From a checkpoint of a small transformer trained on Wikipedia: no biases in attention or MLP, 3793 steps.
Each number is 128 + 24 x the weight over its row's rms, rounded and kept within 0 to 255. Layers, rows and columns count from 0. The size above them is the row's rms in percent of the matrix's.

# layer 11 MLP up, 1536x192, rms 0.0915, rows 776-799, columns 96-191
size [108  94  97 109  93  99  96  99 104 101 109  91 108  98 105  94 106 100  95  98  93 102 102 107]
[[145 141 102 117 130 150 103 119 186 170 138 138 165 105  97 153  83 164 163 141 119 120 165 149 117 123 107 185 131 130 103  99 135 139 155 112 148 110 160 101 127  91 143 133 115  96 169 137 112 109 119 122 122 112 169 140 116 117 101 158 139 154 132 117 153 133 141 133 131 108 135 137 134  69 136 174 125 117 131 131 128 129 126 184 138 116 103 141 153 111 107 157 116 115 137 140]
 [126 126 101 145  97 124 137 163 133 160 127 137 140 155 192 132 101 110 112 104 131 101 101 146 145 103 127  52 126 139 139 142 125 125 123 131 114 118 121 133 129 120 126  95 142 102 132 121 165  88 139  76 120 155 117 132 124 126 150 118 137 132 136 163 125 107 110 104 139 135 196 104 142 141 128 159 100 152 126 163  98 136 125 159 150 132 102  88 123 108 135 150 122 112 138 120]
 [102 140 122 148 159 112 156 156 166  81 132 124 130 146 134 157 164  99 142  78 119 153 106 134 128 125 132 137 156 126 101 126 119 108 107 136 144 158  62 136 150  83 131  95 166 122 100 120 124 156 171 111 160 156 133 153 125 114 129 111 127 150 121 144 134  81 133 155  77 143  69 166 133 133  92 186 120 156 118 153 131 128 169 172 149 158 129 155 137 108  86 124 143 137 154 158]
 [147 135 135 124 154 161 122 163 105 157 141 156 136 155 124 117 108 146 106 103 105 173 122  72 139 132 166 148 104 125 137 130 142 125 137 177  87 121 148 131 107 123 160 120 126  74 141 140 107 131 134 143 188  78 122 123 119 109 171 131 112 129  98 171 142 154 170 149 128 139  83  98 155 120 112 109 128 147 114 127 141 129 110  89 152 157 149 134 146  96 136 114 135 110 115 127]
 [117 158 125 105 137 123 129 119  99 123 144  99 136 108 154 101 125  95 140 120 131 133 118 121  99 118 133 158 124 141 123 135 111  95 118 101 136  93  91  98 103 106 109 117 118 136 120 177 164 145 156 138 120 148 128 140 119 101 116 117  57 142 109 130 147 154 107 114 143 100 115 134 182  56 123  94 127 130 164 151 139 120 175 109 183 185 127 119 132 109 115  76  91  93 155 137]
 [163 137 164 139 100 156 150  85 120  82  91  90 133 124 145 111 109 118 166 103 132 105 134 132 127 114 142  97 126  95 164 121 139 107  96 184 143 138 116 134 102  95 118 143  95 137 132 164  91 171 148  96 148 159 108  87 116 116 118 128 151 151 133 148 141 123 126 101 104 110 130 148 175 151 136 103  73 128 138 140 134 130 153 141 170 132 160 133 117 146 131 133 142  62  94 143]
 [121 156 121 107 116 138 159 158 135 141 103 123  98 150 141 135 136 120 121 138 122 141 126 133 138  97 139 156 174 177 148 170 130  85 149 142 178  98 117  86 125 116 122 105  87 120 119  90 125 106 122 135 112  87 152 153 118  68 122 101 124 101 102 132 128 164 114  95 116 133 120 121 166 132 138  74 143 158  50 119 173 102 115 103  67 145  90  82 146 112 142  90 120 126 110 144]
 [111 143 129 116 113 121 119 158 110 133 120 140 132 108 145 152  97 126 116 133 142 149 103  94 164 139 159 130 127 186 133 101 127 131 115  96 117 162  97 115 160 163 107 124 152 145 125  92 118 102 121 157 164 121 107 125 110  98  86 114 115  87 115  85 141 134 160 169 139  94 132 129  86 121 129 143  98 146 162 117 126 120 141 101 142 120 171 149 141  73 162 175 109 101 133 110]
 [166 139 107 135 154 158 161 122 139 140 147 108 112 132 133 109  91 130 126 125  85 173 126 111  75 118 118 108 125 140 129 168 105 117 131 148 127 123 158 116 168 129 167 167 123 130 132 126 144 149 131 139 131 101 158 106 143 121 111 127 125 144 119 123 110 127  76 136 124 149 129 180 117 116 175 124 123 152 123 124 159  85 151 113  88 125 115 135 100 101 155  87 161 114 142 156]
 [115 127 123 138 151 105 194 112 155 151 100 124 126 104 112 160 125 144 112 157 122 156 156 128 128 127 157 167 131 126 182 125 109 135  71 108 136 121 143 150 133 110 137 153 131 127 109 123 112  92 138 119 133 139 140 129  92 169  93 124 116 104 115 130 112 170 118 127 107 120 149 143 141 124 116 154  87 147 158 125 111 133 163 138 151  99 143 137 118 129 151 119 175 162 126  82]
 [121 118 162 121  95 126  91 152 145 124 104 133 123 113 119 143 118 119 145 133 124 150 169 138  93 105 162 133 118 120 135 138 125 165 116 163 135  95  73 109 109 163 184 104 156 160  91  95 118  83 109 130  95  89 157  74 142  89 169 102 153 137 152 119 142 114 132 117 120 169 152 118 141  98 149 133 102 124 110 120 152 131  82  79 137  90 135 128 115  95 132 156 119  98 153 132]
 [101 174 108 122 168 155 144 137 146 107 148 134 116 154 140 116 128  99 152 118 158 134 145 147 121 118 151 125 100 121 140  76 139 133 118 111  81 125 103 107 126 139 119 137 115 122  65 122 172 128 107 102 115 112 134 108 139 122 145 146 105 120 144 123 119 117  64 136  88 121 177 124  97 170 145 132  69 105 171 113  95 132 115 137 126 102  95 125  96 138  73 123 127 140 104 129]
 [ 78 122 119  94 162 161 170 133 125 117 125 156 134 146 115  88 121 154 105 144 137 143 152 136  92 141 139 128 124 137 101 160  83 123 124 164 110 170 169 161 130 157 134 112 169 118 129 168 125 119 142 120 128 121 104  93 113  94 120 163 136 134 113 135 120 123 188 173 117 112 157 162 109 131 152 122 137 148 131 142  95 115 119 111 136 156 107 143 122 152 156 137  97 158 140 124]
 [ 98 130 129 137 161  68 129 110 108 116 116 148 149 135 121 147 153 150 123 145 127 129 100 142 104 122 125 171 117 102 103  96 146 127 150 165 122 153  84 111 120 117 122 107 101 144 143 122 155 191 126 129 133 143 148 111 140 128  95 143 144 103 127 138 128  96  94 126 146 106 153 145 115 100 120 120 137 103 100 114 121 134 110  68 149 138 130 102  85 129 118 147 144 175 121 155]
 [140 108 114 148 130 132  99  90 129 140 142 144 139 135 137 129 119 104  93 131 133 165 151  91 102 140 161 136 119 161 164  98 122 141 150 120  74 136 105  98  87 114 112 128 111 145 131  94 113 130 122 126 144 150  95 151 123 119 120 161  99 116 115 161 118 119 104 114 115 187 145 116 143 139  83 104  95 144  98 115 124 152 153 139 173  92 136 131 137 119 134 166 169 147 157 125]
 [182  90 167 109 122 119 156 108 114 190 127 100 143 157 133 163 146 109 156  96 124 148 113 129 119 145 170 107 104 187  95 145 142 125 108 154 131 113 158 134  99 120 158 165 144 126  93 131 113 165 122 106 100 117 108 142 132 104 137 100  99 178  77 153 140 121 152 133 161 147 110 121 138 131 147 113 110 143 178  67 131 112 119 141 130 131  68 131 141 127 180 169 125  93 152 111]
 [125 122 141 111 121  86 142 138  92 131 130 174 123 131 148 121 122 129 136 148 148 154 156 139 141 105 165 104 120 157 138 153 120 126 100 133 129 140 129 129 141 148 119 132 129 104 141 143 148  96 132 118 122 114 131 156 144 139 127 132  98 103 127 126 124 173  80 127 143 112 145 115 120 120 113 155  67 132 170 174 154 110 129 160  89 142 160 139 121 139 160  73 140 103 143 129]
 [145 113 132 125 152 113 153 182 125 142 114 126 125 128 142 123 141 114 147 136  97 114 134 140  96 155 128 144 133 137 128 132 144 139 157 129  98 113 100 145 133 134  95 144  99 128 176 136 159 105 178 122 101 156 123 131 142 147 124 109 133  98 140 102 112  85 138 151  96 148 129 127 135 129 154 122 150 115 117 100 132 152 106  77 159 119  78 115 114 141 138 112 112 116 156 146]
 [145 107 116 119  89 116 113 147 152 144 113 137  67  63  84 149 141 120  97  99 111  77 107 139 110 170 132 125 126 103 124  68 127 137 162 111 121 149 120 126 123 129 144 164 149 127 135 144 119 147 114 126 155  77 155 137 166 140 150 118 174 150 118 107 107 128 118  97 115  90 106 122 107 140 179 131 141  92 164 101 128 113 129 123  89 149 159 138 115 136  97 115 112  95 109 134]
 [ 90  92 147 116 126 113  95 134  99 121 116  91 111 170 109 141 106 111 112 163 178 128 104 103 127  86 126 131 116 126 136 110 110 127 104 109 145 151 107 149 120 163 122  97 138 115  92 100  99 104 146 127 164 113 114 102  80 138 123 132 166 158 126 123 167  99 100 113 100 111 119 123  96 127 131 114 131 109 146 130 125  99 123 119 155 127  91 121 109 117 131 131 127  98 134 167]
 [117 121  98 126 166 109 134 111 166 108  88 118 163 113 133 145 145 171  60 137 166 153 155 149 110 130 160 184 125 150 147 102 131 135 161 108 116 117 109 138 119 132 123 183 138 139 121 121 114 141 142 165 107 136 109 117 117 127  87 142 153  91 134 154  76 105  91 108 113 123 129 122  52 125 158 141 121 124 146 118 140 137 127 127  97 135 128 149 138 116 148 141 106 139 136 162]
 [174 111 139 128 172 170 108 129 119 160 145 131 106 160 136  97 186 103 127 120 143 146 107 140 115  99 108 112 133 158 131  92 181 164 139 144 139 129 112 112 152 101 125 104 118 132 146 115 142 143 109 107 117 137 123 119 113 153 127 121  99  98 147 131 122  81 135 145 161 173 131 115 156 114  77 159 105 118  73 139 106  91 119 100  95 101 105  78  95 175  88 145 111 132 126 128]
 [137 172 142 124 153 162 124 102 118 117  95 133 154 102  79 134 194 134 156 127 112  86 153 136  84 141 125 103 138 140 106 101 104 142 177 141 163 137 124 138 103 135 129  95  82 126  98 128 155 159  73 140 121 114 124 160  98 158  98 156 141 131 130 124 129 123 174 139 104  98 102 128 117 145 121 106 135 130 116 150 137 144 118 133 160 130 137 148 131 140 115  82 125 133  94 136]
 [109 127 158 126 120 112 154 176 134 123 112  67 126  74 115 133 153 120 125 133 137 145 161 160 132 118 138 119 134 108  99 128 107 137 121 146 134 111 155 133 124 143 123 127  92 133 150 120  81 127 115 137 128 130 135 176 116 101 121 108 113  99 124 149 105 132 114 131  92 164 131 150 172 143  90 152 145 162 102  94 175 104 145 162 105 127 139 166 144 117 162 133 113 144 139 159]]
# layer 11 MLP down (transposed), 1536x192, rms 0.0889, rows 776-799, columns 96-191
size [111  95  93 100  93  98  99  99  98 105 104  91 107  99 105  97 107 102  95 101  95 102 101 106]
[[122 101 139 115 185 115 115 123 142 143  57  98 154 109  80 105 146 111 139 165 109 130 149 143  88 122  39 147 132  76 107 107 119 126 138  95 130 133 144 139 108 105 127 150  78 136 175 135 119 162 114 127 101  92 145 139 151 155 139 131 106 116 139 132 124 169 184 135  95 138 119 121 135 119  96 125 107 157 104 116 129 132 152 115  94 146 125 124 148 149 106 149 105  70 137 140]
 [120 149 171 150 122 122 166 129 145 132 146 172 139 132 116 126  97 141 102  87  88  98 153 116 118 135 145 130 120 144  91 103 129 124 116 106 149 149 213  95 151 114 157 116 131 113 112 150  99 145 131 128 107 144 136 112 139 126 107 119  97 128 105 119 137  83 147 126 122 142  90 170 171 130 143 110 122 157 166  74 108 167 103 105 143 139 169 158 150  93 140 144 171 150 115 131]
 [126 123 140  93 110 126 107 128 188 129 127 122 130 151 100 124 130  98 147  97 101 176 108 118 116 129 115 113 116  95 131 129 113 136 138 173 144 131 153 206 131 141 145 116 147 128  82 141 143 111 118 129 119 121 112 138  93 162 143 134 148 154 119 108 138 129 153 151 119 149 109 135 129 127 111 152 129 126 171 125 141 114 152 152 156 165 155 134 141 135 131 123 173 150 113 114]
 [122 115 146 126 138 127 181 150 102 171 166 125 140 112 107  96 128 109 101 118 137 106 129 123  85 135 168 121 125 115 117 135 136 143  70 171 180 156 119 129 100 124 146 159 144 128 103 147 134 119 125 144  96 120  91 113 111 111 182 112 123 128 118 136 135 112 122 156 124 121  94 181 118 122 118 128 137 169 130 136 142 159 152 144 121 156 123 152  89 114 134 180 164  95 142  65]
 [100  98 162 121 166 110 116 105 119  92 141 184 116 122 147 185 141 130 139 124 131 118 122 126 117 152 140 141 123 107 116 122 164 140 104 167 125 156 109   0 107 117 138 156 113 121 123 131 113 121 120 147 147 108 148 104 108 124 119 133 170 129 141 141 131 129 132 105 139 169 116 136 109 157 115 154 132 186 132 131 101 145 157 104 138 122 100 138 132 116 125 147 168 176  97 142]
 [126 117 201 102 140 123 112 118 163 154 139 125 110 154 170 131 150 115 137 113 121  93 127 107 149 124 141 119  84 126 127 168 101 116 154 122 149 160 102 118  95 172 173 143  95 139 128 120 168 101 127 108 136 126 129 153 130 128  98 121 111 148 162 114 122 109 142 167 100 139 131 139 101 123 120 138 138 112 133 142 100 115  71 142  95 140 124 140 137 114 136 118 127 120 148  94]
 [129 112  89 129 120 107 122 161 126 126 128 164 118 136 147 151 124 140 148 130 128 145 131 124 129 158 135 111 127  68  78  98  97  84 113 119 155 110 102 167 114 123  93 167 138 142 156 113 145 146 151 138 108 116 127 142 129 167 163  84 117  86 172 135 129 150 146  87  89 103 135  90 131 191 117 145 102 160 155 146  98 167 136 153 118 141 107 145 128 176 117 145 103 145 135 105]
 [ 80 157 148 137 133 149 154 140  47 144  79 124 121 117  66 120 152 118 131 116 134 103 108 108 109 145 145 150 156 114 139 133 139 154 103 129 110 133 104 182 116 108 123  92 134 118 122 175 131 138 173 150 141 117 150 135 119 135 166 140 115 157 113  79 111 141 151 126 116 113 123 143 155 134 148 109  90 122 148 141  95 156 105 130 117 129 126 180  88 119 175 156 109 142 167 118]
 [101  97 147 135 116 191 129 148 164 155  57 117 136 115 144 149  80 130 118 140 103 226 176 147 109 156 128 108 172 134 134 136 104 115 112 113  71 132  88  89 123 132 166 136 107 110 139  98 134 102 172 136 137 100 138 123 121 134 134 119 150 121 146 145 153 168 119 154 147 115 138 157 135 147 115 143 159 175 156 129 113 116 122 126 127 137 125 146 157 170 108 122 117 119 137 114]
 [161 111 164 138 153 138 103 143 144 129 145 146 144 163 143 124 116 141 143 144 158 147 126 105 151 128 135 145 149 147  67 107 144 133 137 146 141 151 140 162 119 134 126 120 114  92 116 113 148 124 123 108 112 100 117 111 125 150 112 115 115 123 128  99 111 122 109 164  92 121  91 116 176 101 140 129 155  59 115 133 111 124 128 116 174 154 141 144 144 112 133 132 112 110 148 147]
 [108 103 142 120 145 115 127 138 127 106 127 125 111 143  94 153 124 100 136 124 154  99 150 167 112 155 156 138 114 136 124 162  96 165 130 127 146 134 118 162 149  87 136 179 102 154 114 129  89  85  88  99  87 201 115  82 121 115 149 127 129 133 123 142 123  78 145 165 173 131  88 138 119 143 123 112 136 168 156 151 111 147 147 117 129 106 110 128 128  77  93 145 130 131 142 165]
 [140 123 184 121 130 163 119  76 125 163 140 159 164 120 127 132 111 132 122 125 116 124 134 146 114 119 170  86 132 103  98 129  89 105 100 123 125 109  99 196 111 124 140 114 139 167 116 140 135 117 100 130 160 140 114 112 116 118 134 120 150 121 125 110 137 110 148 126  90 141 120 135 137  87 143 141 101 156 159 102 119 140 161 111 110 157 112 115 137 182 187 114 125 116 143 148]
 [128 191 137 148 129 124 160 119 131 132 104 134 158 130 106 111 106 118 126  87 127 116 134 128 162 114 133 172 158 138 161 153 137  75 108 126 138 118 135 157 137 108  75 128 145 122 116 112 129 122 133 156 164 107 111 139 155 149 103 202  93 111 101 112 125 157 117 109 112  97 151 102 103 106 148 206 135 124 135 131 148 137 183 114 134 114  56 113 136 136 112 158 115 156 106 168]
 [156 127  98 145 148 138 124 187 149 135 121 145 122 106 122 146 129  99 118  70 127 191 141 134  89 129 142 106 113 135 120  95 121 127 126 106 123  76 150 190 122 168 132 154 116  97 148 180 131 104 160 135 118 143 126 122 140 112 163 140 121 150  99 154 116 150 151  95 152 121 128 183 135  80 106 119 152 153 107 139 155 147 133 139 109 109 112 144 137 109 109 116 139 104 101 111]
 [177 158 127 122 115 133 128 120  78 128 140 116  97 105 102 102 119 116 139 121 114 116 139  73 149 121 113 157  92 150 194 112 137  95 163 105 146 123 150 104 125 108 128 103 147  99 166 165 141 180 133 107 115 153 129 120 114 118 124 114 132 120 173 105 146 127 141  96 116 128 140 110  98  88 126 163 110 126 158 122 107 138  92 144 113 126  99 121 112 110 137 139 103 139 143 122]
 [ 83 136  76 111 123 124 133 107 137  99 158 109 135 138  84 124 132 126 108 117 112 109 149 145 128 140 129 128 112 114 143 141 114 124 182 115 103 107 137 155 154 153 147 133 114 158 136  93  67 115 190 122 156 151 147 109 122 102 130 128 140  95 130 170  97 146 161 114 135 120 136 125 120 113 153 143 131 101  80 162 136 107 124 152  90 160 104 110 151 111 102 110 116 139 172  89]
 [ 50 109  95 124 103 124 148 141  89 137 130 123 131 121 135 159 118 137 167 134  80 117  88 100 137 144 105 102 117 102 142 121 156 159 109 139 126 105 120 124  96 116 108 136 103 136 122 139 118 119 120 143 148 130 132 126 126 132 130 129 122 123 103 117 100 122 121 118  85 163  90 107 108 119 108 118 133 105 174 143 131  99 120 177 123 159 144 118 168 148 102 152  85 110 119 103]
 [111 169 123 109 130 153 128 156 137 133 151  98 123 112 166 123 157 114 100 117 145  85  93 146 109 119 140 132 107 123 150 144 126 144 136 124 124 153 138 106 129 117 162 147  74 139 118 109 163 120 158 111 124 142 114 116 126 140 106 143 135 136 111 135 121 115 122 141 156 146 120 155 118 124  98 160 148  24 119 123 160 125 113 140 139 107 144  99 101  94 163 110  98 116 105 182]
 [120 142 132 142 165 126 145 125 120 124 111 122 127 122 152 127 123 125 124 163 162 127 103 130 112 147 114 137 130 119 192 111 127 110 142 193 164 130 111 179  93 162  79 117 138 108  63 137 150 128 142 132 111 131 152 112  96 113  91 170 123 102 124 135 132 127 119 111 121  79 121 163 160  97  98 125 125 146 118 121 105 150 163 120 148 167 140 119  98 158 170 117 117 159 106 133]
 [136 146 106 137  98 105 115 143  99 168  84 145 142 141 152 146 151 119 135 117 100 115 107 138 106  91 153 142 127 119 138 189 149 138 112 176 166 106  71 110 136 166 156 129 139  91 136 114 117 123 110 130 112 182 133 130 128 110 131 178 123 140 160 133 115 130 121 131 128 159 118  99 126 123  93 112 143 133 138 164 134 166 166 102 151 166 120 158 124 102 150 117 130 181 136 144]
 [152 169  99  96 131 121 143 170 140 159 154 108 138 154 136 153 137 158 127  91 151 109 165 126 161 145 109 133 124 139  95 124 148 146 122 123 145  82 121 177 101 136 101 142 158 174 129 118 151 145 139 123 133 129 149 125 204 115 150 143 129  80  91  68 135 152 106 187 124 166 138 128  75 113 159 113 171 108 130 142 123 117  78 148 135 143 141 140 167 135 119 105 130 147 146 133]
 [128 111 100 117 142 130 146 123 141 100 131 142 123  95 108  98  95 123  96 148  81 109 150  98 118  82 104 131 137 101 135 139 103 162 150 150 120 128 130 121 167 174 111 131  97 143 118 142 127 150 113 151 140 121 100 133 115 172 173 132 127 112 186 169 163 141 117 139 137 134 127 151 112 127 162  92 114 104 160 136  98 151 150 107 164 114 124 176 117  82 118 114 147  95 118  95]
 [109 134 137 131 121 162 172 132 125 142 114 138 143 166 116  95 100 158 144  98 117 119 128 120 102 170  99 126 133 125 124 151 143 104 115 136 144 140 104 119 146 142 133 125 124 119 118 140 112 111 127  92 164 148 131 153 138 138  98 134 124 145 145 151 171 107 119 125 131 125 131 142 123  43  96 182 117 173 146 150 146 101 124 112 112 112 155 143 158 132 124 158 170 135 141 139]
 [108 149 101 161 178 149 165 133 109 137 133 142 119 140 142 128 137 154  99 109 153 119 118  96  99 193 111 122 176  68 158 114 140 127  91 146 107 137 168 112 111 124 145 107 118  74 119 147 143 151 133 116 127 153 126 102 137 144 156 152 120 117 126 122 166 139 191 112 179 114  85 110 118 151 135 126 147 138 100 146 130  92 138 153 172 129 115  76 118 137 119 139  99  85 128 135]]
# layer 11 MLP gate, 1536x192, rms 0.0901, rows 777-800, columns 96-191
size [ 94  92  99  92 103 100 103 102 101 105 102 107 105 106  99 104  99  97 103  98 101 102  96 100]
[[162 127 108 116  90 145 140 140 100 175 185 120 117  92 141  79 202 133 116 135 154 140 124 143 147 122 112 114 124  54 122 124 147 149 158 118 135 112  77 124 117 143 130 115 104 140 121 109 117  71 134 144 171 124  98 189 124 118 163 143 156 140 102  92 165 113 115 145 109 160 163 133 130 124 136 108 145 125 106 126 126 108 137  98 132 144 106 172 146  87 131  98 117 145 104 121]
 [120 121 100 122 141 152 149 112 129  93 175 132 117 124 112 132 172  92 118 107 186 175 127 137 151 155 128 157 121 105 125 111  94 121 136 135 130 145 156 133 124 132 122 138 169  99 111 108 129  95 205 107 106 143 147 131 143 144 131 158 160 133 136 147  76  99 167 146 101 154 101 102 121 115 127 122 111 120  96 162  93 130 117 125 145 127 151 165 184 122 112 109 145 124 118 152]
 [111 166 139 119 107 137 133 112  62 128 125 164 102 151 111  85 114 110 126 142 120 135 138 112 130 153 111  75 134  74 122 145 128 117 100 126 148 122 137 114 125 122 142 114 143 138 108 133 134 151 134 115 151 116 121 137 120 109 160  86 122 116 133 101 140 159 110 163 153 167 133 113 140 124 117  85 131 119 136 107 106 101  93 108 123 117 116  96 164 124 161 150 129 120 163 129]
 [156  98 173 155 131 116 155 127 106 139 121 111 160 119 146  72 152 142 104 152 148 148 118 122 160 128  99  94 131 154 134  80 106 158 138 170 111 122 149 141 142 141 113 133 119 123 127 124 103 145 116 113 167 110 117 124 107  95  95 166 140 133 129 155 148 170 111 135 137 118 144 126 146 131 164 188 132 159 119 124 139 115 121 153 115 103 123 130 143 152 118 128 149  70 132 173]
 [160 124 143 111 153  95 117 160 165 146 155  93 119 148 131 131 164 149 129 142 140 130 100 131 136 172 133 146 134  98 119 104 104 130  82 113 145 105 105 135 106 134 200 152 119 105 170 132 127  99 150 160 117 134 156 153 163 148 171 117 112 126 163 154  87 155 109  98  67 129 175  81 143 108 155 138 145  91 145 146 127 114 118 130 135 138 119 129  73 118 115 141 113 155 113 160]
 [154 185 141 117 112 123 146 172 106 125 152 129 210 145  89 107 136 137 106 103 190 111 152  87 145 118 159 100 129 162 134 137 138 173  81 126 126 173 135 105 126 105 140 152 157 109 117  93  94 140 169  85 154 127 124 128 152 132  94 118 105 133 145 116 137 133 124 136 112 136 125 166 133 134 139 117 132 127 140 124 122 129  99  90  82 122 159 174 136 135 135 119 102 118 127  77]
 [138  77 139 184 160  79 170 138  91 122 162 141 130 154 103 136 145 123 176 155 147 119 108  90 149 117 125 106 154 118 115 158 142 174 134 116 118 109 103 128 110 126 104 139 135 131 129 140 141 147 158  97 137 139 117 134 144 111  99 155  97 120 144 108 154 128  85 106 123 124  92 111 130 104  93 135 150 110 111 154 144 159 120 101 165 125 116 149 134 112 107 147 165 104 130 143]
 [145 151 102 157 112  83 140 147 136 132 172 153 165  85 131 127 101 165 133 130 104 134 135 124 147 146 118  98 124 185 145 143 112 135 108 136 110 107 154 114 110 102 120 128 170 149 132 124 142 149 129 163 113 134 141 176 138 133  75 160 123 155 136 126 135 107 121 116 132 159  93 104 159 124 105 142 113 128 148 128 171 181 116 128 128  98 114  88 133 173 131 117 168 122 156 125]
 [134 120 128 153 117 159 122  98 129 135 172 117 145 144 125 123 143 106 122 146 100 128 127 157  96 134 146  79 143 158 151 142 143 107  95 135 111 149 104 116 175 168 118 161 110 130 115 115 139 140 173 101 158  90 149 150 137 202 109 152 127 147 135 121 123 140 161 124 128 117 115 127 121 153 107 147 106  80 124 113 145 153 117 132 140 134 129 145 145 151 158 130 131 185 174 127]
 [164 138 109 187 130 134 125 132 129 121 139 177 128  86 142 132 155 147 102 158  77 165 125 139 113 122 174 133 166 140 125 113 145 134 100 182 111 125 125 112 138 153 127  84 127 163 135 139 153 128 196 166 148 161 162 161 162 115 142 135 138 141 135 129  91 144 143 116 156 131 105 104  85 175 131 118  95 118 112 123 116 104 134  86 113 124 111 101 101 119 127 133 165 148 160 142]
 [129 119 148 120 117 136 171 145 157 153 134 143  98 124 145 110 147 130 137  71 142 146 123 135  97 134 163 113 125 107 142 113 123 113  86 140  98 113 110 127 133 123 153 139 132 125 106 115  95 112 144 133 153 167 120  92 105 119 163 131 132 116 158 173 106 166 101  84 128 174 142 120  99 122 122  87 149  94 177  81 141  98 138 127  98 133 124 119 114 156 110 110  99  93 139 170]
 [134 127 122 130 149 139 132 109  81 171 136 131 150 126  96  81 178 152 124 135 107 100 106 108 150 157 115  78 133 129 122 141 130 150 115 129 131 106 126 129 122 137 111 142 137 132 107 127 137 145 112 137 144 123 140 132 178 167 121 175 113 154 138 110 134 184 158 113 134 181 148  87  99 139 136 121 140 103 138 111 123 150 144 102 142  73 125 110 102 131 131 171 142 138 127 108]
 [156 144  95 132 138 141 165 166 135 125 142 149  92 100  95 138  93 145 137 139 138 119 173 114 144 135 114 150 121 125 138 140 126 161 141 130 100 134 160 102 153 118 135 130 141 125 165 221 122 173  98 175 107 150 113 100 161 136 102 140  89 144 152 153  92 116 161 131 121 103 139  93 114 103 138 157 167 117 114 138 109 156 122 139 112  87 118 115 128 115 146 164 109 111 105 123]
 [125 118 112 153 170  76 159 161 137 121 125 120 124 172 155 163 148 184 103 148 146 106  96 114 124 150  73 161 167 140 124 120 180  97 105 177 145 103 165 125 125 126 140 163 132 130 111 203 146 134 145 177 126 143 142 116 131 131 124 173 111 137 152 111 144 125 104 105 129 153 157 138  91 141 149  98  96  98 126 119 101 113 136 105 131 126 135 123 142 193 146 170 166 135 120 103]
 [120 103  56 109 118 137 106 130  94 167 146 130 149 159 123 120  96 151 126 133  91 102 134 113  99 160 119 104 148 168 108 158 152 135 143 149 114 125 129 138 117  98 110 116 135 138 105  94 123 104 153 197 137 160 139 124 152 115 133 146 157 181 195 104 128 140 124 130 112 116 136 142 162 137 162 154 124 118 123 118 106 185 137 112 166 151 120 122 125 112  73 139 148 130 130  65]
 [165 157 113 116 161  65 117 109  97 146 114 123 118 123 118  98 125 130 115 163 118 163 115 143 113 126 160 126 146 111 113 114 143 132 148 145 148 111 136  51 133 127 140 137  98 139  93 155  91 157 113 154 182 128 110 140 134 114 101 137 144 109 122 120 111 144 139 106 120 156  86 144  76 119  99 152 150 107 105 127 142 160 151 117  97 133 132 153 141 111 109 127 136 131 115 129]
 [117  90 125 117 119 130 117 117 132 117  99 139 143 116 131 156 142 148  90 151  81 101 116 163 137 156 169 161 156 110 138 191 146 107 115  94 165 165 101 139 105 131 161 145 142 107 136 133 126 120 112 153 135 141 116 140  88 120 123  91  95 127 143 117  86 125 116 153 119  98  85 155 164 143 113 133 139 145 132 160 168 186 104 138 140 106 119 109 125 104 130 123 159 176 123 136]
 [113  99 153  95 152 143 108 114 114 135 123 116 154 170 132 143 137 100 111  98 150 100 108 125 106 105  93 146 128 159 137 136 167 161 161 114 130 107  95 141 122 127 109 134 106 120 117 124 121 161 137 114 129 109 137 139 160 132  67 101 131 129 150  83 125 119  86 147 136 155 125 123 167 149 173  75 117 118 127 135 143 129 125 115  55 130 140 124 155 113 114 130 144 128 134 121]
 [105 162  75 138 127 158 161 154 155 160 132 130 114 110 118 101 107 137 146 119  94 135 132  96 120 138 114 141 161 143 108 104 118 120 145 119 159 115 102 106  91 116 181 149 141 156  84 130 109 109 104  91 167 137 167  91 154 116 112 159 139 149 154 119 118 109 125 105 110 119 153  97 173 159 105 124 102 105  95 141 131 126 109 103 152 109 172 144 107 122 126 153 143 116 121 128]
 [128 120 123 104 126 169 115 110 132 120 122 145 128  92 126 108 125 157  95 166 138 105 110 111 166 138 163 122 136 179 153 119 154 125 151 103 119 126 133 126 123 102 110 119 161 113 150 136 156 156 146 139 113 152 169 136 132 113 138 101 135 137 151 135  78 119 150 137 143  92 120 143 119  84 149 100 149 148 117 157 111 108 121  82 116 146 141 133 182 100 102 148 128 148  93 121]
 [108 157 148 137 128 146 145 108 134 103 128 126 104 145 115  76 127 133 113 102 154 112  72 175 102 145 132  85 135 115 118 112 143 141 125 150 171 112  77 116 127  91  78 134 124  92 150 144  88 118 113 102 117 135 141 109 127 147 112 128 127 107 170  92  82 141 128 137  89 134 108 119 170 159 116 109 133 110 145 136 124 145 102 176 122 134 109 163 161 111 101 112 129 171 159 139]
 [139 137  56 134 144 157 141 133 121 112 159 122  97 104 129  60  93 161 119 105 131 111 102 112 131  69 148 110  94  95 127 123 136 114 140 101 115 125 138 115 153 106 141 156 164 121 141 161 103 136 137 107 168 150 119 107 155 144 150 144 141 153 154 175 126 123 123 166  85 138 106 105 177  95 115 141 110 135 153 113 171 107 102 114 161 151 138 121 173 103 102 171 120 128 158 113]
 [142 169 114 109 142 155 176  67 121 168 140 105 139 120 117  96 139 124 146 139 136 118 115 151 135 153 122 164 170  86 128  89 148 162  93 119 151 108 148 130 135 126 133 130 131  99 140  92 136 150  58 139 105 126 141 116 146 136 111 142 149 171 139 122 129 137 133 100 115 114 116 148 114 129 115 122 165 105 134 104 130 119 107 156 115 126 108 108 104 163 108  99 168  93 100 129]
 [155 108 106 171 124  95 115 123 152 111 124 153 147 117 116 120 128 138 129 115 121 143 162 113 110  98 148 172  84 154  91 171 146 128 154 124 192 108 107 120 124 152 111 129 131 158 159 128 155 154 152 142 124 135 161 126 144 153 128 113  90 171 114 134 111 152 106  92 116 152  98 102 121 138 106  97 100 105 142 159 137 159 108 147 120  67  98  98 125 112 140 116 114 150 164 116]]